Each number is 128 + 24 x the weight over the matrix's rms, rounded and kept within 0 to 255. Layers, rows and columns count from 0.

# layer 8 MLP down, 96x128, rms 0.0966, rows 0-92, columns 96-127
[[102  93 134 128 124 140 109 138 140 106 153 133 120 144 154 121  77 157 153 128 104 103  97 149 111 187 130 129 120 128  94 105]
 [152 119 127 102 100 137 102 135 130 119 109 113 153 167 138 179 128 148 124 100 124 132  96 136 147 128  94 112 112 112 135 135]
 [118 125 167 109 111 103 119 117 105 135 107 141 114  99 147 159 140 147  87 102 114 167 152 144 110  88  83 123  80 117 103 149]
 [151 131 125  79 147 111 118  95 160 148 127 102 136 142 152  96 136 142 128 115 127 128 172 101 119 115 121 110 150 139 115  97]
 [113 142  98 131 119 156 108 115  98 105 115 149 126  91 133 129  79 142 154 124 109 108  93 168 133 182 176 128 134 117 154 139]
 [147 153 132 143 112 136 126 121 159 153 118 147 171  89 133 144 152 134 135 121 132 106 141 110 134 115 129 159 141 121 107 111]
 [116 115 138 152 134 163 113 183 161  96 155 107 150 145 121  89 109 131 149 104 179 148 166 131 120 129 178 129  92 143 163 160]
 [ 96 139 119 124 120 144 134 163 114 130 141 146 163 147 132 155 139 129 200  99 115 119 122  91 161  93 108 152 172 107 135 104]
 [118 176 155 103 101 115 163 123  95 198 113 112 149 126 121 124 135 138 152 162 156  93  94 131 159 132  84 135 144 112 137 125]
 [156 129  93 127 101  88 139 142  75  86 148 156 110 164 127 108 140 111 148 138 115 133 111 142 136 124 120  87 137 151 138 127]
 [105 107 115 143 134 128 140 114 122  93 118 101  75 142 119 138 111  91 117  94 131 153 131 136 136 140  48 147 127 161 108  63]
 [131 138 101 115 183 101 124 158 141 136 157 154  87 154 120  70 123 133 140  96 133 146 143 123 120 140 151 109 135 138 110 103]
 [146 115 159 101 127  94 155  73 107 170 143 174 104 117 137 136  77 137 179 114 163 174 123 138  65 138 139 139 127 137 118 179]
 [155 105 121 131 120 120 115 111 141 138 139 104 135 125  84 117 132 124 103 118 130  85 109 150 109 103 161  98 117 153 130 113]
 [139 131 148 140 119 120  91 107 170 121  54 150 163 144 126 133 151 132 149 140  99 121  88 135 146 110 144 153 123 112 140 135]
 [138  90 122 142 149 102  95 107 123 122 169 129 142 119 110 129 130  97 141 126  92 156 121 150 146 110 110 115 138 159  57 121]
 [ 96 140 127 127 136 165 108  92 131  79 125  89 113 133 116 133 101 153 106 114 109  84 130 148 152 108 131 152 153 111 114  96]
 [156 102 120 137 103 128 130 161 124 115 184 140  94 132 123  85 145  90 106 131 148 131 114 139 153 111 156  99 129  98 131 124]
 [105 142 116 160 139 152 111 134 137 122 139 141 108 104 118 118 132 111 103 128 107 105  92 150 119 136 149 167 111  91 137 121]
 [100  88 133 154 169 158 118 134 104 150 189 110 134 110 156 159 126 118 108  91  97 122 112 116 155 155 172 164 131 132 133 135]
 [146 104 130 101 136 141 136 147 118 126 154 144 128 130 158 150  95  93 145 146 127 110 162 149 106 142 126 146 152 147 145 140]
 [ 82 162 120 140 121  77 151 150 116 119 174 130 126 182 122 123 174 151 119 153 131 104 162 131 146 145 132 113 115 115 132 111]
 [118 176 142 134 145 113 143 145 158  85  93 113 135 142 123  96 135 143 169 159 139 104 141 127 142 102  89 120 139 157  73 157]
 [110 135 142 113 101 168 129 137 112 131 140 103 103 122  84 138 126 139 134 150 105 138 160 109 113 108 131 130 154 146 130 172]
 [126 118 104 142  91 112 115 112 148 164 105 133 167 118 155 122 150 137 137 174 159 111 113 102 130 112 190 126 128 174 153  75]
 [150 108 152 146  92 129  94 125 162 140 130 134 116 143 102 152 136 133  77 151 140 165 143  90 103 131  89 157  86 113 114 133]
 [ 67 115  76 164 117 149 110 146 139  80 142  96 117 149 167 129 130 134 130 106  89 172 143 129  74 103 120 137 145 143 170 141]
 [101 126 127 134 139 137 137  69 154 102 141 155  94  85 140  49 110 136 117 134 109 111 125  96 149 114 105 134 122 141 137 108]
 [148 124 128 136 117 167  96  86 147 141  80 154 194 110  76  91 131 138  91  77 132 162 122  95 114 162 137 128 147  97 138 137]
 [145 146 109 111  99 164  86 105 103 134 145 144 102 108 171  81 104 138 143 145  69 162 139 133 130 100 118 135 151 108 111 146]
 [162  82  91 147  71 136 116 171  84 146 126 114 107 131 113 132  81 129 138 121 141 141 103 119  75 103  71 131 105  88 156 129]
 [147 116 107 101 145 150  92  98 159 115 138 162 149 147 141 131 108 144 101 141 118 143 100 119 110 173 143  99 193  69 175 132]
 [152 124 145 103 137 146 114 152 107  93 128 119 120 144 140 119 124 116 144 154 134 118 123 102  78 162 130 146 107 161 133 121]
 [135 105 105 121 147 152 167 125 113  98 157 131  95 101 149 115 115 105 113 138 137 114  79 118 141 151 125 176 110 100 119 135]
 [145  97  97 106 183 104 120 126 139  68 140 136 139 114 125 124 122 118 130 113 145 153 171 133 129 159 149 115 104 130 106 123]
 [147 142 134 132 133  91 165 124 149 149  90 111 113 110 104 136 143 113 109 169  82  91 110  96 126  99 146 132 114 114 127 132]
 [152  90 113 124 177 135 111 192 102 101 136 137 139  85  80 100  96 147 109 141 166 105 155  63 145 103 119 141 139 125 105 138]
 [153 164  97 158 141 101 111 102 138 148 119 136 143 158 109  96 119 154 106 122 133 131 136 151 113 158 124 118 165 145  96 136]
 [153  89 137 123 129 124 128 134 104 132 115 167  79 122 120 127 132 131 134 153 141 135 155 111 130 161  88 148 127 135  98 105]
 [117 131 138 128 123 136 166 107 131 115  80 101 141 130 140 137 127 146 158 109 157 168 112 120 106 117 123  98  95 106 135 140]
 [114  94 171 110 121 125 144 164  98 137 102 135 130 130 133 133 134 201 151 127 114 114 177  95  67 127  98 121 180 145 155 132]
 [134 104 133 129 132 129 111 151 131 156 121 130 121 102 159  79  83 118 143 113 154 112 144 147 118 105 177 123 126 128  57 179]
 [127 162 151  91 126 111 129 151 124 151 138 133 126 113 162 133 148 153 135 179 149  95  75  61 132 110  98  68 110 149 120 165]
 [ 99 138 132 118 130  92 104 140 149 120 138 123 121 101 133 140 129 108 118 155 135 115  95 149 103 120 143 112 133 115 158 103]
 [133 177 136 122 108 140  56 129  97 131 141 144 141  97 155 130 141 132 123 125 124 162 139 142 130 114 145 108 159 131 124 113]
 [142 113  95 161 141  96 114 126  69 113  93 138 159 106 158  92 101 148 153  86 134 108  99 113 110 153  94  88 145 136 135 123]
 [ 84 114 117 110 131 127 162  86  93 100 160 147 179 196 121 142 130 114 103 118 138 107 166 185 111 129 115 125 112 134 116 136]
 [112 140  98 146 154 123 119  81 138 136 155 118 120 118  98 113 106 130 135 144 172 150 108 172 129 157 112 120 162  99 154 140]
 [157  98  89 122 136  90 129 164 109  93 153 152 149 157  98  93 184 164 135 144 108 118 127 119 146 129 122  69 114 104 119 127]
 [104 109 117 138 137 119 136 142 125 151 124 178 141 105  96 120 168 154  99 153 142 144 138 137 154  85 138 112 144 146 130 123]
 [123 186 133 109 124 169 157 126 164 155 132 174 112 106 172 130 145 172  79 199 134 127 128 167 125 119 170 136 125 155 125 152]
 [142  99  80 179 155 123 152 148 128 166 118 133  98 108 136 118 123 137 130 154 110 117 134 146  94 176 112  90 168 154 112 121]
 [122 123 138 107 146  92 117 134 122 109  96 101 106 118 119 100 108 136 160  89 130  88 116 142 136 146 142 144 144 142 114 134]
 [145 161 169 161 121 132 115 106 166 116 119 112 124  91  97 130 174 148 119 124 129 157 147 125 117 155 126 141 116  96  85 153]
 [164 150  91  86 154 123 125 163  99 151 154 125  82 178 128 138 140  83 176 101 164 109  97 152 156 118 114 132 123 136 151 110]
 [148 102 157 125 141 120 142  86 132 131 131 155 123 165 137 132  96 107 116 156 108 125 106 156 122 169 160 137 123  79 120 128]
 [132 110  84 136 113 103 126 151 125 148 189 117 105 133  97 151 144 118 124  92 125 164 151 124 129 131 125 146 110 136 106 113]
 [118 106 108 149 121 156 118 137 160 155  97 108 117 130 107 164 119 129 121 122 154  73 158  81 113 111 106 116 125 104 135 133]
 [103 131 123 114 155 120  89 159  82  80  97 132 104 103 102 164 157 161 130  85 101 170 120 160 110 108 144 129 121 109 151 122]
 [120 117 142  55 121 162  95 108 166 139 106 113 150 157 142 105 134  98 107 124 172 158 140 178 151 119 122 115 113 116 134 154]
 [134  88 107 103  91 130 147 130  98 116 145  93 139 114 170  85 119 120 176 115 166 124  96 147 101 120  98  67 148 105  81 106]
 [152  89 121 128 121 125 150 135 109 152 102 108 166 111 105 139 127 113 139 120 130  87 140 124 124 152 158 119 128 115 155  99]
 [133 133 132 129 134 122 152 133 150 113 162  91 136 136 124 115 147 127 159 127 132 140 153 156 133 172 116 118 128 116 153 113]
 [ 83 144 145 152 143 135 109 133  97 140 143 169 114  96 126 149 117 169 110 141 127 112 106  98  96 154 108 130 107 169 125 119]
 [128 108 170 103 116  79 139  94 184 106  94 137 147  86 128 126 138 124  93 155 174 117 106  96  99 137 128 169  88 137 113 113]
 [ 99 134  73  94 181 116 130 139 127  90 104  90 158 160 110 153 134 140 114 141 103  95 111 126 119 166 129 128 134 111 177 127]
 [123 123 120 157 119 117 163 129 131 128 138  88 162 133 121  95  91  82 111 113 116 110 181 120 118 104 128 146 127 128 105 157]
 [100 141  93 139  90 102 147 115  93 156 115 143 163 132 116 132 170 119  98 130 100 134 133 160 138 124  85 132 124 110 144  55]
 [145 104 161  84 134 123 111 143 114 129 100  89  93 139 162 116  89 106 138  95 115 125 108 114 186  98 100 195 117 131 150 138]
 [ 81 147 141 140 121  96 112 146 141 186 130  70 127  92 175 138 111  81 158 105 158 155 115 106 128 126 150 128 158 123 135  96]
 [142 115 130 130 135 121 116 157  99 175 141  78 160 111 112 144 161 124 121  90 142  89 154 138 124 191 117 126 103  97 123 152]
 [153 103 123 135 159  92 127 149 129 128  93 121 123 123 100 140 137 101 131 132 102 133 146 138 124 137 135 106  89 137  90 141]
 [129 173 112 114 145 180  67 140 129  61 142 122 114 139 121  80 125 151  81 129 124 113 114 107 159 162 125 139 158 140 138 136]
 [118 116 138 155 155 136 114 135 101 115 122 109 130 132  92 176  89 161 115 115 143  93  82 118 146 120 136  73 116 189 113 130]
 [137 113 151 100 152 126  91 110 137 170 128 105 122 123 158 117  82 163 144 112 133 141 104 152 156 173  76 175 133  83 109 146]
 [126 107 122 106 152 101 150 145 135 148 112 154 141 109 151 125  97  91  94 122 101 153 100 116 127 135 127 112 113 104 124 141]
 [136  99 150 118 146 117 149 107 156 151 123 139 126 139  97 139 120 168 125 136 128 143 174  86 148  89 143 153 128 133 120 160]
 [126 124 127 146 150  96 157 114 129 105 132 119 112 126 144 120 130  83 146 106 142 103 111 151 143 134  97 107 105 145 110 163]
 [ 70  75 114 152 109 125 120 177  61 169 159 127 163  98 193 130 158  93 108 157  96 147 180 137 165 126 133 161 117 106  62 120]
 [145 134 144 119 145 102 119 156 127 151 109  96 135 140  98  89 133 149 152 119 122 146 133 112 152 136 117 147 149 140 131 120]
 [124 120 112 148 115 137 108 145 105 134 113 119 151 115 100 137 141  95 113 136 153 155 160 145 125  74 121 152  96  60  64 151]
 [109 136 132 167 124  79  75 122  94 108 113 137  91 121 148  93  73 110 146 129 118 145 158 147 109 159 118 145 105  86 186 115]
 [147 115 127 108 157 103 164 147 110 139 141 138 114 120 123 128 153 115 129 142 101 117 116 148 114 127 179 150 131  89 162 141]
 [135 145 102 128  84 143 110  90 162 128  99 125 125 144 137 148 118 131 110 100 114 125 108 207 143 138 120  86  96 147 164 165]
 [163 170 163 135 149 117 120 161 104 143 149 117 119 105 149 129 142 126 143 132 152 142 151 131 140 102 119 145 139 191 109 127]
 [ 94 133 151 170 122 131  99 105 142 141  98 102 162 109 155  93 142 149 114 157 152 134 119 105 141 147 133 139 132 129 131 149]
 [112  96 118 116 145 130 134 160 118 164  75 103 125 101 146 114 153 113 118 161 116 127 130 195  77 146 131 105 104 125 124 119]
 [134 139 100 168 134 159  72 108 131 115 151 145 124 113 120  89 113 123 116 122 144  97 111 123 120 114  90 159 141 151 101 134]
 [162 139 123 109 134 106 115 116 121 106 127 125 143 142 105 128 139 143 110 115 160 134  95 135 108 149 126 141 160 120 137  94]
 [135  99 149 123 134 139 139 147 121 112 137 135 150 161 123 107 150 132 134 138 110 102 108 116 128  86 112 131 161 124 124 125]
 [150 137 147 141 149  80 113  93 133 137 124 164 137 176 158 114 102 115 127 123 149 110 118 147 148 146 161  77 136 148 106  68]
 [134 171 120 150 138 135 123 130  93 116 132 127 110  86 172 140  85 117 119 149 123  85 106 132  90 148 103 171 154 113 131 103]
 [170 118 174 133 116  91 125 127 134 123 121 102 165 112 116 103 156 142 144 110 129 142 163 152 135  94 165 117 137 118 109 154]]